Weights of a small GPT-style language model, trained from scratch on English Wikipedia: a variant of Adam for these matrices.
Each number is 128 + 32 x the weight over its row's rms, rounded and kept within 0 to 255. Layers, rows and columns count from 0. Numbers have three digits each. The size before them is the row's rms in percent of the matrix's.

# up: layer 8 MLP up, 320x128, rms 0.0652, rows 108-142, columns 0-127
# down: layer 8 MLP down (transposed), 320x128, rms 0.0646, rows 108-142, columns 0-127
# gate: layer 8 MLP gate, 320x128, rms 0.0684, rows 109-143, columns 0-127
up108 102:102136131106151132161128154145124125131192153163148179151098151183104149115079182106079150155125162081119169162154157166116147085143108136106105122072099049112057096130122095113125140165177148137123139109103107130110100125121109105159162140134147142082136143154110134120092110151108108190046183092145167126080165129095085147104140184101134147073091100132118087167135143117162158029060
down108 100:109132093103119070116127117122142182133139098121143051106081131127124142079100145140162176111156083164146096142112088125103148070085157093182125145126122148115108126109125164096127113048093131152117141196093109117162144150108131185157166199142084136169134114118127137115116105136138039133084184175087070156161160150099147133113147138125122079083154161166152138171203117104112091106194
gate109 096:120130124112106088143116150149133172122112156089158184150111069166153134131166116119152073099146152109099193084160131149163117143133034209180103120154128159164145166137136116124196070155137152055163167127092098151083059148118176119122113128064162144144102134126188147151093139165120098126114123156106139188131084110139116088145084142076129095097140119102115162117090112140056126152147
up109 096:172143114110078151130096158140091106197147095129167184120081121174125104157128130147154216114137123064161141131156140097051129166183151113108159082153133123175096088115122206160119085064114093140091137150138160166138138191127109107151080122153122105147105113132147083108158155075123140081136109076117168140147143104096150195151142117112147102155153113175138119048154140149159114165151
down109 096:106089094131084067111104148096154177154074103118099141147113127142124082062148120149156166176115104161092100113139141099117193146075128142147138093102160108125135128233082175185102158171107121130132124124120143145103110098104133089103140181165232130110112126136138142164161090186144089171116129122098150146122134142189177100170117082127101141123093097118100138185134146124056103137103
gate110 103:169093131185083140120122107161128084110150089089092141176110109143126154168134123084137098079123135051150141042123149121113078100147146062122125072149164147096130102155064142120079084158112129127124115137163123161125149124090092170057182155140191167171148124101124123133152095143155159138152164144060123191111117113128152146092122138121066067114147114114127087188105141185088122135138
up110 100:150115172158109156091137110097099173121097156119112085078076131101118076147188157079087209167092129075063094142145118112149144182155166118095086112159144160145145137143091107190131187131103074114176114123162116196109156132110075097076112111182098127142131108169151102081123125096125108090141150096132081120132146143161116133142152153134161085124102062171137116137060116125100165152164
down110 102:182124122126149122124076115159109163170100113198098185176206165152176092136123100109126131157070158106160155119072109121153137140145180115139094095105063103135158133187089135135149106130142157141154106119133124102135102128129066148093188161091166081119137108097105114136120172151078153122070146158052060075116093165149153151139075094130128186173129150148136156117110086134107115151166
gate111 094:159126060136158165088098144148120108132161144146150177175104148167100131133143125150120099190125067118146160152184099173170086109141148172115125138110080157092148141091133140100113136082166164162156154147072082135122139094135152171129184184158118082152094091097149130077090136129158094176094122110143160156094174154129079141179168133124069110076115165112159141132117154173171182055167
up111 097:172148150176165135168156173139108184127097141078136138116120192176135117177070122113093098135110199100137184173134162142095135125107121152104122136126079139135167107149153182118135141090148173044121088145076169143071173162117159091166106120133125083117167157070149105172132131193136118117111098122121176122125127100122110075126091166061153143150170097121143121162141115076165116192130
down111 097:121133173160156135146128129143198153105123125136078058103091165190124133119169086153133123084092127083154117144125131141133116085190152153112176138109092080121162156076081143115102143164128118125097118094158160126114139160125137131139069130147110079082148149152114120138066160142158158152133106123188147093094150127141069168085112116106100100207084169074188129117140147196133216172129
gate112 097:177107170128170117105148098132120142108200163074140179073116133126179101086168121136143125136095127131124151144167123070172146135143071096137108143104114091122089137147127140093101158116172116110160198103131188179138075074135119168076119151113161127103122132123106104154122178186154026164156144123136049119111179101106093147106063164104128166108159131161112130108074147124158095150119
up112 101:102145158108179133147188165149125180137136142098100158072113129137156124127099131114103155159158125105129134084094158124148132150031075186159171109081156133154105129111182111129121124149125114078165060166127132057149078187149113137083143093124089095172101145178120088098125155111127108117088161121112127149112178098072096120117076160155176054124124123071129133103103118096165078177123
down112 101:168150132083168150150094121108154150128070161183118166114126137149137019088148089152187160136070171152095100125154095180115121126105117095173145129154133072177165118122150182131193125160142112104148161137148152124116150119155141088145115144110106140101164146093138082094156143131187147133105161117157148087087135140088107168166057118125144058112104143139100187146145115125140170053177
gate113 097:153097091143075088160104123203150103087131115079105170114114100126127132184131165157169122109085078152122097136148134069128113103147141185105123093089118129099115109108096205105113129141125137204148124113066219151112071142124100116147163128137119165124152042103092071131139108112174172157150113136153151182172129086147107119132145160147134130097077173108168114107124113159189162162130
up113 099:055108125118148111116125206141115134111105154100108156108113123143096121175126128147115125105091168143197156157112077145103137177110092133118122175135133081154158155190177121092200140081139121110148140162132138168016115069100133136137155141159126124194141075101164095157172112163135148071169140121135125104107108179111109145192129102143105130115185116099113082139175095115086089158168
down113 102:122099115130093191110102154112177139137118111124134111102127108127134110093136111132099156111103116073143142154116133128154135108146143100111098109105131099151110122255073147216080125110146068214146080119134053090128093144166168079098099106103151115108143146123135165175128138098131103185084071158102101100134102106101137145171175136150151089114186094122085127110179127123140085145077
gate114 103:158108164121094132097112123108104130101137082111152120082128181153101144124193073137083060175158126129164087180102124140140149084117151136105190106122097105067080110131152093178183152081142135135123114119124121110110137116124143137087172124131161168121122145159124168171110104128134180176065166079101046117137072125076194085088089173129112157121087148162113208155130108113108107124137
up114 103:093079156094135148114122078144169114144110132108116133104160148088055124087216134091127136114107151164118152116102051117141069052167138141085140091104139136026101163113118141172099141135078148153131127106155124176126194109121129124113130116127118167140111094115162166107093094173174097099150130138151132107127109185108163146016137140125125116150133132109126157166119133142058113106089
down114 101:166177154124111124120083224145133093107135154138176108123067192088105093148100097087096148147151142112137196192169128121141138158124167136096126103158127101167154099153165149172131129090124099147167141171139156109152091151063179130107181146120188075146159127113132054146115152153120130110125134077125129153123144116150131168108085124128173067125140200155176165086115138134180119141183
gate115 103:140136146135116091097115172139148032131173126124059135113175143064131159076110135112118145154116174144089144119165071106042166109126201106108129148146143112114108148135103120090192167143095121177142063079092134151111115109126127131052124120143118178156122136117189131128114136148176111144179153161120098158157126115127123116168118076139154066117123133136092138061125118059167079139153
up115 100:150105155105189210140138152144130121128138137148099126178132178108107170134151157149117159087145106201159134129100111147116149107077107108156134118122196104097126124195122156124107072142179117091177129096132109152157130125204176194134056151115111113104117110092112119066177119119152167156140139065137108153169118056109154161044131136136149157102154145135133171143125153091169123169080
down115 104:135131138156099135070115135116126139153106088126165163117131093173173147139098136126151183137123187092123112105147163147095156108124092180093140115116092136127148080098100145169128138108159113161126142116128146100149161167134088100144074106133209113112114149118137177187080128141014154096086142147106129089100099150134176056089198146145094114097151122094095090152091051173103112151186
gate116 092:158120094134144165121142125087105170114111155125148121127100159158160161118136097166068145110082128182147147155139107086113159183132116100135144136182114056094141127153071113143102110194140107092095155117127049108117149131151112178121134175109144069170160169068043133173158108190140127076179123125113065108061136138136098165126117072133102137156161159127156178107119093078108138129156
up116 089:126120172089153171095116111161163091101122109116169171110141168076097116113105094165126121098126114172137109210117154162168099148132156113079128108168112102156120162137165158155081146148148083121103134120135076130098072174129158134122063158132131161142178117100144129166149075157162111194143066129168196167183149130130187114194140107151144104121056152105121204113089136130100159145146
down116 090:189132111139040111145137062152112101118120130116113078117122084133082121114097084145075144072164124088143123042145138087101122128114150106126125169109164143134090166096151135092095137157119131190129165161075123129144169150147131120097133129147140183072144188072146168134117114171128136120206135109125151079158177144127103113102081155148090081127130154103193101052086127155158083127125
gate117 108:180139061155146165095130105136138121108100137113137153115112115165170143091100111158122109128063125098098141141185135129157155120074140155179106152116118138111211106107098109172083175143146111078115078126127098105106186142110090114096169062110163089122112139128156089030093144117172095085141126168164128130051117145122138098139114135168157107132184102129152188202114150143139130082177
up117 097:121177073111130182086188113114088136111139071134122152127081126145168136068130139105136121154177089147150111122152075160137105102154133122124076067160120133132121120134099150169115158168171127140173134069086135167123148101140160128101147106181087131182179119138130080044157163140180054084166107128170163109110098201095139111146146161143149133101198093113089113148112120095186123119113
down117 097:112147191110085099157134123186126101135113159144119145181098210146124054030134142168155120147149187064128140126096146120103153113112132126143109143140122160142047077097142156065120098163145178135172185160125085168140113098142117178112093127151164058130128128137143119094139147096142097098157109148107111140123194069122076168100119164131124150129092123089159094095151157136149133164101
gate118 094:139113152110100067094144201137159112082110174197132127174165162135169115196176171123103169132067091157098109060104154134146166125120133116099091151075106147176125126171170141164142180165185166103121142136123118094065140089081145105103143110067100138102140103146139127108098098129171121126120158175123030155103107157096118127090071150138101136122174119139131115147136162101124143082134
up118 099:162129118111092122055123115043150195106128178144146121103159138113107121161075114126142168093114094171146141121133159124153174114191111111053082147094114134109125087043131109159023171082124097114118128094141154121133160124138128160135109099131102129149116067153111157144180114165117157116110095077152131133184143094076093128095168123097193158159153081149134158122154103101129160118157
down118 098:173123116114149124139078118133187076164151138159148131134122132112104031072084124127134131146178132133129135142141101073166169139117157123094133174156169153106088091150088147139213163141123160140127112090143138120090063106129117101208179088115173099122125153104149130118143079094154094180176091130097145099116128141150154196135167148206090156121117093073124136150113173158134175164149
gate119 098:129149144130115146148073013070165102167139159063121173139134159147111168144057127148139141182092130141127144092149143125110126102142131101124131130113114090078109116111064108096157158152108152123091124060123096110119214119154033101121165199087143133132106092093135110124120115167148143151143138212121116098128148181135104124163141111173157122120160132190102127121140106158164142089132
up119 100:146110117176125168127128135127132109120149138198129140111121119170098156152122136150168152163113091131148059078151161109120098182066109112104115160085173155100181119159103118130139110135111109044163146172089156137078128180162103130175112142109129108060145171142100185155159087170112116114112212181147157129167114142106149153137112122119151120124121096139106196113073054144094177062144
down119 099:120109134130111126131030146134160133141081058155162124135074110108133115164178080148105185105152157152103137165094126127098100151128144143135142150105115140200143138042173107134123109138186136165116088198065101079113154162134147150125104095126165095144157099096150124094124116131154127096114142127176185121053111117065143102103161089102108125110120164111127200158126133096053096129160
gate120 094:154156098150090099086144129138080178076122157096172134117146139135137099085106189124131150125156122098132171083121115117140111084143155154168139110121172153186157157144145075153188191087121125101093084126104126126187101223100077133129126149143117148161108118085219164126051144146121133158170141102136160128137122113068099103100146140159192147102081136075120105157129120175149094106087
up120 096:149109092150160146106122110097105124134117192100162108193119136076144164113136144161115078143059129108118097077143135168146111160111134116113138135096086170161131101159111113056152076131145136078089105144097052135150127150068138048090091123103094134082119087162062117138090118152160107116142130089141122148105138196099149119059133128145185090093127170161132097101077159155152169073107
down120 098:060118121154086155127170180114133142095082158154163160114120176081171223125163099058090138067128138139176125072109103136191127056107075109120200086111113091157107115105160127124133161122145100131139146136167153119152126121128138157136142171166100153083170113104165158122126116162138087123136085132124177119141119127148100066142120145161167192080105142106182137136145112158156163093175
gate121 104:082128104176108168075088157118142124079140137148121177142130105133136209122124146115187120162142104204123197133120139095079084101137128104137141125136069072195141135136189142076124119158132106169101156124071153120157136135165125187124148112160135104104093150116140117144066153130137115169180137077153171133137074183127088115125158126120159169098140129139098116050162127202131148101174
up121 102:165129121081106140159181174107155108181149126104107179079183176118108102099151150130121144094072096083117130103121154105161101140116110142104127173040089145084140098112116115064064172117153146128157139097121137157108111144148103104094151144101062164110146153155129121132157109143177137121099135144043065131136124138210109129173069152118086154134083142186136097123157137107168150196133
down121 102:128101142131144123119065135140126106050164117107105117151135119067112134167136134168105056201155123157139138142143109133114156075129113144080125129128153126191076216155113098152142164126111123169096114141169128110109085117174129098091040097138175133127104118111163178111095127108066132093125121058146143177092132130141152128158189114128115102130182116099174078081076132139145055126120
gate122 100:154150099093162112091096199158137108125069106092118095091119144093108102106147117150183083135107088128130152050136114146084112095165093139145170074111131156119160178113151151131169216115130147145153053067136063125117079144093128081068116123111160120133139088126120116113106139091165155117089120114133083170086126135130149130096166162120098104190082069117123154123114052149117157110162
up122 099:142119140142102079132125074096108069107121153114145146137134121083111176136119172149165095097125164025127127049037106104162115121127111131047153139135134091117178093120184123127132124195120107137137125174181104110151141061121147092096142131128160140150103113169150094125159131109101128149169168161070172111097121088133155090114143133103174173154159131110098115128114166181053155138107
down122 101:078180153120125089065115167189123096104150101090134153182199094069096116105142141116160117145189127104103137105144127126116161107134122109128161137130130096172145079110087129098182122086125118124137052168177179125140114108063130116142164090151143172110076107118126112138098099186136125139114099026098082093141080147115129167155091143124164135131039161130141145097120131110103175134155
gate123 091:092147181108113132118100117149221126127146170176131183105101123150139160184136132139094166102082130123105143153096166119093141189072116135165139128124076060149141120125129121093146120147135141100145055085123085141175126121114109147123132114090147151168103142159082105065095175144142130134163126179204091148091190121146071161087133114159132130170186113074166164148100168107170165096145
up123 099:174144129090103099128154221166179113120109201100139147169144152068139114125147097201089085146169131089085095180166163131128133177167110108142114160146177157162099092080158102127166094106125111115136097160071117113117111128120165161130131136139081153134097164100099090083160118114113115121117145089084152181149184111138066156135121127120117155144166108098133147196101169141138206135176
down123 098:126141098131168146079139134103100145149092145128144056141144145157086186135113127133157129188134079060136178151174103155091128083092095166119113153163125145114112182083154152152129138142141125095113132173110182106093099065113136097140134059135165123128187136094144081139125104180155145078086082097141203167132177141080137191147169172098128119122131169154127123136092103191119085148082
gate124 096:144134181117168183094124102130091140082058153136174140101149124142060126086100073101160152135107179114120136132127084170114112143134098139157109129110117116130155086154163119139169194134149133171154101121170107155128145097089164149120059144167117105172092130126070059110089073126161112157105174140127116056106105111106163092113092118120115081208136112147159144160077152106148170087195
up124 094:122103140079182152099123106092158175158179109124120115113149141100136089145127144123138090145125170130167095117124174195153136146178074163152110162138154183148164122147184040114155078137110105121162115156058137124117142126100117163121113115075142153136123140079075149154127119221160130143086113126117135147139111099135126142162108123105133183061202118073123154205065135128097179150132
down124 095:060131118146062163123110126118146115149137100146109158091123119137072146097047099128118103147099151115095119185097095149160119157087106080140125150158165153149093093101142146139190138149149187135145118146141136150147179161104161078151065127119075106151144191087152182086152098092169142067144114042086164169105148163142121141133153179082113099161086134098117086148141121175105126093089
gate125 109:067166102106174145100118167137133128157122154113182149162111108141170105103146177130124134152135117130100123062189104109159111069196133120148168132134159075163054189148150162141187141189138115124194190123132127173097116115133124130114105146146165147125088132103201165133121139107119142136192091080129122113136170191104162133144157148074123066108133156146101123118107131205183118120147
up125 098:142156178151164117078151118116107147100133160132131105062240061107135127135146106151167128116115165159124101131111171104117065113070149104141113166171129096155170069108133089084118194082124071133084165095051164128094131133125129098087126093159068126155147102135128124103114124157118164134098157096151088109161176171121182132092101127119147131176096112152096158074164094108106136139150
down125 099:062150152125119129165105144144107095125141040156133133102184186115097094125131097152153076118075156137167104132134154143131124098116176094098171121102169083179172152129151095115147112143119167114149167182142123128152161158147115209176167160100170128136174176073174142145135086110162113134073127202141140119164144117090143126177168122148130140068169110180089152127151127137117104181185
gate126 092:089098130107143147146087096119166173158165114143156161076130187116168117095088101118183160158154107125139090128173122101086160160090075139113109122098160120117106176126101126121079149108152122128173163138157196161113127157111143116099131147127171150098176161122109193136150184186130141147082145106185125148093162165157091094086130088149202185126157103135111189168166140143114033131143
up126 093:132127146117178095119169105094038114114103126116153176118169137118195173142104115162121129140099122142143107147171163145093172172078088091134108154131116126173155172142127114112116122113142114145088097151221167118102164175137163157104127162114139109091108187130099134107135105112161145143083120107172040152172104194092091124058129172126067140199148093137148149113118088111138081109109
down126 095:161166112118066212106090130116087091104121135149125104134058105127000136127125099108113126148145120110143155145105156098111093091151143142117167087134125095151081124174104114166123157113095150109165075127182095113168141165094111132166110169070106142149118173141149109096123110153103148141117178146143170193133159178077187147130136081132186173152112141108149130065144121134164099101164
gate127 101:156178132158142134111056132149139072126111140120150116147105188186155172209150077121195110153167143091135124087168147104135114107179115100117132080142090143153129102142138140107115116142165111104058188107147191164138121126132147145116124128111140165106175069108108192145097065063133133119069082151108101123157157113103188153140147158155070079100160145123115116128100177155144081104109
up127 101:122093141140121180152126207105148080119163099069174132205093115172158113195115125110144113140117150093128117135133196136110163117131139073106111138100149150134086146095149103184118064183146146121085170205160156166162091110108152161176131136157177104109129143121152128161107145144107152145122165157107164166132107178170137147123132181080158094172096194149160147174144178124163138168112
down127 099:163043156134124099133173111097159097112139161149150135104127138140186082153109146171114165115125131161087134037130122126182041085124063128134188135131144070121122129114098151129153182143108102113115122175084098139106133144137157074105168108114144172127111134125151167091127203164145155140064114169102122166104157158141133099093096112106164125109073156078131113068147109157104175092169
gate128 096:123160130094096148156159138064127118112122178150115153150084141124170167192163101191076173146147163160141142137126093076184109180178150101138146103205145148155124120129127170104156136116103151127157073127095139207181154096074091129094130120097115170192088099161149084079118168056094107137119093075149103129145129141131140096117146162084127084086157162146111085139099132111137120150161
up128 093:145081137183165127158102081127156154108103163157132139056120152100121147170096109154122093101129155098078098084116181123128129121125126133122190133106144125095220137122120140094111086098065114105101136162089181144193090135087108156152123111087177159190111156095159174174117090090063167155074167133136122117171124141080102126110110134121169121080143138091117063108088100132102125096182
down128 095:107180131109106108143090093082134133100152155139077119126090135089127065054165131049066123123196133111170116151192115146125067093171129177117110107115107096079101137031143113138157152114117137174116163178126088139119145160103106095158124114124125125162150117110148116128119152141192086138117082125153137195162128187193119148115174125127132164123088173148144138170117092120113121066119
gate129 094:129138087097138131138187115095158118130127130133139148075139143139135190136128183148133193100188153179145148111101086131120102138070132095153169147114156076177160175118115159124172121211150096092149144182128081124153068120096140163162152112086114147139120081131139059174126168131081193188129133160117149079118096114145101100127152110076134092122110091095064157093151094125192130097117
up129 096:063151116117147150104114192153094171146128105150143149125186160093095136189177175076150096129106191095126105191157150124074139155143148148165161100154106149199152155170172156104145174090132145125091171129099120111137117136183169118095088136093105139128199141161165161133151083144188081071103069155136122114142163124127150158172131101098122137103184165069113120122106142127125154086107
down129 097:159082118131126132076164147103107194131149131124083104133125088108103129107081148104152100127114121140070185095135113112123107149034122112087170153119099107157156107165102119117139142129056132089140110179116173113130143214104120078082173187127138127164086124097158128128115158120108099121121146094107167166119164137143090168130197111174090142167120184128039181124138124089127193116097
gate130 101:158149077152165143138145155081101169153164092116179151166129173135089181129126095143146107073133090140111111095091100137123107158172177081125109139118100155155117124147159122105093149161070070144117143156055117100074108086100121172101126135149154136114097134123156111129121136097111190197128171158089083127126110147020140156070120096142146111168106125192171134146169115150135146201162
up130 098:107202120122114165176080142135115104139083125153048171103103158111155165115101199126153173150182185102086128121121096083142100164141132159118109124139104133137132155138111125077172143116107077154113184143074144150102105220166136075137178156188171157136093117114159189139114163136112061132123122103154105156152110111134149181149128200108131103114104110151116127119155105049130127142108
down130 096:154177188129153117128159153127159085051088186127121132129094095160187111126120155130136105161089107094141104100151129144148082118128183098151153195122110108063136138132081105168139029108148153113127159118066154123204156099142134141093148122084152165110151119122117109116126100158129160116228132112156111108154156125111082114108100139094060161096184178129113119098133183117095109108118
gate131 096:144112086099095162096164115108169183162110088120148136115162143120142135128089121158143131110107188137110161132154149032070132117072058128217146119085175138105142161090065136112119147131144122180120102082168105146098137145084110146105181090091163122148120158106112123066122144157131163135162124105148109215160059118065142170112155116119147161129095161118132137112092099113133071097120
up131 101:164129170130193141083143095122104177114083131116088165092132089102085163107149082121115107077131114128156185100090139133129108109147172132110113085204093171156136123139137129120110155164068213100098161160143135159079143139188131086160111132101114130094126184096128111084150113076114100153165180172090109089111088090096170100088090136120128156164056175099133159161145130125091079142115
down131 100:053109136134141053146109124067202039087156122121131097082143064093093107108140107149165133154143115155106107099122085157185100097143095113150125176125084145171051155182131069137133120131076111123107193110155136129113088090087178124117101181112148124144147136095125065160132148118104102120125159180094105165138174077125101129120084152158135133109118148159084142134127116090140097095133
gate132 103:114160113147057126107115132076128162147140094053169132120118121149108173127116062155173112134127159115162143115162098169081084106096093125140097129174102170135113160148099133056164133128129163055099112129096174141102181083135125119123134108122123100146060091160102128115122137129115082154099129137130125121128154059057079142103186145173134083168182121093070132171088105132067100092165
up132 102:165134091066176096125111126104133119139106199109092149187048145137107091122193158103124141178110137044140151155172138071152113123204117133142135109109110157146135126111114121128169059135186135139147128165093136060096173174135151138134129127147094138153111133151121115108097115194170107101102129149181170114169137133108060142117152125103108186118080089141163123077153143126180108081132
down132 102:144119145150090163151177124089068088098070091142168100113101152126169166184080066125171125108099173096111186117176134175107130106149118155156086086128137156100065195150125087125116112121128118063089167138135099091132145134110107125102103088136130144101082067155112134124124152131151090153105096115132072126173141072170139108187134127124060120153176134122132130167052146111082088136092
gate133 105:141128144139109131084143215120130169090046089079155122112129096152128125071107131144108073079124182107071150097108155102055129087069132087120151177130087112114128106124130114152155156126074051144163126155127148073111171140116125146081119089197136149141067160090157114153159133106119106121154164154192104082109117155150138094112130139159135128160169092096117124097127093157154167089175
up133 096:140174087115060171108118116104180152087133070138089175109121073121112138069129179141135104184107082128115148125095166169181111116166146151151101129132108102102140114115168124201103100149136109177081147202069101149136071095122109154141185172128145135150194199113160191167145087144150098126115145167134146203139140115174114139164147103114132112125139130095156147149131136162079117107108
down133 100:150163157157163158083140101134137168116088109102132170127158103163128214148162124110144146039127150048120163159210129154108116116146101090141135162179091155095147089116121110078110168147119134115092136119155149157111120133190133107125171052123152093132103098199149096095098120081113117153103141065125148087161091124118103097128157176151091155115171125125060149167125127121131164128064
gate134 101:159165036132076189092129141105112123123097099068136126149137062169110121122126171177133148075118097139088074128112102086136100095135131109081107129124116174100110091099105198167072152169075104143088140133133193123102152138091053120117161105120084141118075123123145064109140135134121096107178185112117125109135143065118085106122134137156171112148136079136175146132144171153116074091127
up134 097:070101104136176074115189128134145119108164134141115151154169144126125122092114155139129078116092157086107142116131111123080160116124049135121142127061132094174156149132101070139122146100153188086145102096118136109052121218151100055104122132118101131073107140164119186072100152180127147144113155154105149089106141155152110149094099109058129125136178141164089111052173108106152097148124
down134 097:120076130146071118136140158113145150104125172138132139137139147167103114106100188135100141168139127067161144130135077102161120122163150096213134095169145086118099142145130169186106108121142148094160157082137159131206134069070153156156073108131145149141203122113121112145117109173110072163177033152136165147146144089136130111128156105063154099138177114112106109132110164129143063126194
gate135 108:179170131138113092125140191111139131131120095151137154117085090104110128099158075123130071090144203175141114128087176068123106101146109134095152125131093082096107116138156184130176149089125126185169087103128165146156118147136139199092113121126159165138144158085145107103129094087136177122158161159104069123111160156063148069066139099110128188136165126079113131098077190145078154094148
up135 102:124117107089134108128079140102148086173115163137106112162130167165154108131127122104155087144169061195165102150162067149158156131157145121153118127147111145161162113156073093064146163135158148144171098135195066151152149064203123095177150122154141083103165140138153146128112153111079095115102148095167152089111067207122072153126057167135144144104146171154141111084121142095105116106121
down135 100:173110188180080016135132150162094125170163105076116152151124089154125134156146166151085145120140158140135127112081123099079134123119100150085106095159148105161078192139102207178094147128194087139074122105136173141128130135144171173080057112143141143136137102132125087158173129167146161120048081152055089122141083100150130114141105127137120133140151139131122156131145149105103132124152
gate136 104:131091106119104151076085105124154108159179095146129124130143162200088146118142089158126105157118141110061148148076097075056124130093128134114183122086132129136134132159138072144143192163134129153101148106160150072104116158059095096080162132187175134082080109122102100113093146078162147115134151106144118105121119102063124110108162089057159102197171140135075099125148128162108151182154
up136 104:167116133124110142093116102102085060106180175119135165144206121136173126173188155111117076150122162151150112082132124158145095125087082115067104175093129141141109124162137161215149123102095140094125105105185155136111203112139119122155222120068168127164142135117133095110124106129130106111103114145084081170138136175114104161128139145167117095105136125143090146165120177084079173077096
down136 105:155120073158114172138169142104158063192164136120103141093190108161164146140189085152094144157156155136135164089062142122137095130121087126094138131116101131107134122072135103159113188110096173110127124157188146091143208137133110054121116143151149079139163158106085132094136160061153104113155113147108081171143108212135131128175124126166098116111146106166123141140118201117176137102089
gate137 096:151150119144138091132087170131195144126124140081204130129099188143133196154184162129119128174179090117132121123097103041127117158112166102115101085159117163089105150148150101160077180052141110174132141156093144134116115097096137142143175156168099160133103130098166162103102135100159160129083105082121094150159146129086076082140157205131137165137097077130169178076105128115100113141127
up137 094:159140130147111152111181142121030168115122155092103117200151126084137141104124082102118146126123137093052130154047104107117179120170109141128147194166145123153117134095133096121089085112143049133119126138114103104090118119104154168116123079150126113099136092155154123174141120102113188103089058118084097064149132131060090184112123111121136142172086083161128135083113164177100109156114
down137 098:115072088165153093188143126113117110120154106111103160106120102120137092107094087144152037119084118145143108125094097134164063075092158124163136155090182084106140131144115136144111087152115153112129112090160130165098113153132162079129107110117143131110122142140140178164119084127055075118157103145044144137077117113128101155079155191097159136079123106126217080090118113144193115139068
gate138 112:144115127103080161065120096110148149181201172141179109154066119082109120201132130151098134174153152169160137128145156108110107148171164138068070151113136089115097147136155092174165116153176167153108135121144088114186130133096133152058115113127172140096129117096104140072094112113133112137191124157178182147064134113167135159149075129104150107155147143085141104112080180154123136107191
up138 108:103127142130098157113166100119134146108123074127111122171169060150152140156137103186093116137080177084181087124128110101126132147134128128074154075150182132180154143116144182134126126154141128121156130086125119089137194133144158146111098004140136161088173130141056119118148102192115099141126109133169140149124093156186164087138151148134104095149109174098119064104064184107087117108132
down138 105:167155082156099164127100156134158141107085109166081120119162125171131022075114082103145126110124136134097146072102098110105175100145084125148176049124069142096110133154126070176174104176102142137083149126112128090118167175064101116103186148116158084117160186103133127173120140130133087125058145158139126095085180112153114083137139126134142126148156135160146128154181120078138162127157
gate139 100:083112144185095176130180151169135070101124120119183187173073081198181142150065112136104115108128113069145099070124166077065119117103098152163194163112156121112110124127103128114130158107126101092122139090096116146188094154096119140142187146109159130163124156136090176144107192144162088099079159125088143091138145106095081122166136112144095109111162047112121124109114141156127110133128
up139 103:152182092072116172140152136165177144152136139126143104167113090131153082118152155164126127107131142136161171169166117147122093113153172048093117104100101083128134097075155220168098154125147184149143102136108087144196112108127148193154099112090087117155200116145125103136121145138150099115129096129175125086142202099194101116114148116114124112156090149105181148174127194135150118064116
down139 104:158078128147116075117179122116142155150142111145160123085110105131095138125122091113130131084150084043107168070059112096210117150146134144109143108155104122132151139155107143170151087156128112158083091111077101151108171142111108117130070126106159123131148167079134169082126084152142115143099110097109156098117133125142129104132106140117138127181100194140005142174223093099100135153117
gate140 106:166158163131118183114128143138146139135165066096159085120154113117092163123201124083078128123065122177153155116153152092092098137130195084140139087161155084198148141141093138063172143151196143078140114122096070093121142148134085123139107173114126133120096190154165077114131171130090131094143175114104116110109117057130181069140079149055130112152113148115084112121132131126143113103140
up140 098:179094154164140081053156110046135162098131159131118168114179137101147154126124170126107120199152109125096124163122126087085138061085131137102140130064133139058108140108143072179125107130079156058100130114194125099137153120096131086151165084123166143134100128099177105175121096110130145119126127102114106141106110129143079137116154092178156122133169133183136158138112144112207088180078
down140 098:091108117164167139185133122128189093141112155143143112136195106101120155118183144099115132122094136178138143076094119176170164150082136186158110121065109153157121161200165131134123126114113139136129155136133102129130154135199160105097089134131141118131126111102117063120159124206105171126166144110140153100184094151102151145119066192146107137150211119188107085088128159144061099119186
gate141 100:090111058174091108129134154127124138111162084090105170172177085099178089128101142134155103156090083089095128208125153108170155118083097104106138129054155114162155066123101157139127103104137094144124130129091133120148100114119139116140124079132180143141173101145113057092101131133215132152133147152115133120153067113136086129087196154145129119135164074042119131085141162156164105092106
up141 100:103121097165138132143150102073118105186077151130134120151142143074083103068101145151127154161130115176138100174104147076088111104085160138110074115120134119113093143104166117091110133149084127162130106064158148150167123077138116071128098095147153153087162174189151142136104209110197139101151122105098099123136175145117145241153114121095118127079084073120143117141113168172088141159113
down141 101:173092159117098097117098106111109173060128146134078172093202127165123145194157150080136128061105136084152059067180142124110124120130122172107144067178188092135177103169103152102143116198131120135184125121139155099130117103181098110179149149130119119130112113068113075123142110146125171171076139120177164171156110096110111117112118129126159123056127129109104164089121115142102119084137
gate142 106:122151143160107142081102131158198107111203074081144151141156075151153149172183103165079169188104129165131138188142131128157126149139097141135097103191145117154153164113108091092143116106119092166093107156095151090116095108160117155080091130146164168151137159117077171130115151093082148115087103130091120174186094134034101121159142119135102046088121163112166102121089126121117130143163
up142 108:104132133124122171175128068111057102142058165096140167153127072101135099149126126137132091120111155132138061154131127129157139144160118120184101146114135141117081167104148071126129150154173143124098186118179083123138132139108193063172109087138158167065137119172126108186071133126145158098148141114091054117096095110106164111096102106135083108164120161103157175120115218082134143090152
down142 102:145165105151126068121101118136189071119108087117098168063127133210178117148116053130122066109178092123142131134091162165163103086113053117161132128113087137088113127139119125130119069124140126154132125113093097125135149126116134155135161156070151083204185167087140142192154095079145088121097107118159136126173156116103107126146102140140113104059174116136152071163129146164095080140159
gate143 093:148140134086143152098077119085093140083108130138173074114153132126063134154114130116137136147127149105126108113173092075068144119116117184146119135134111119149152145154155150132193158175159105143116131074090124138132094185130170109103107196102150173152158113114082088102091089153143160127145079156162151075139132143096115147178144127132145015108074145155160071119127036154149097177150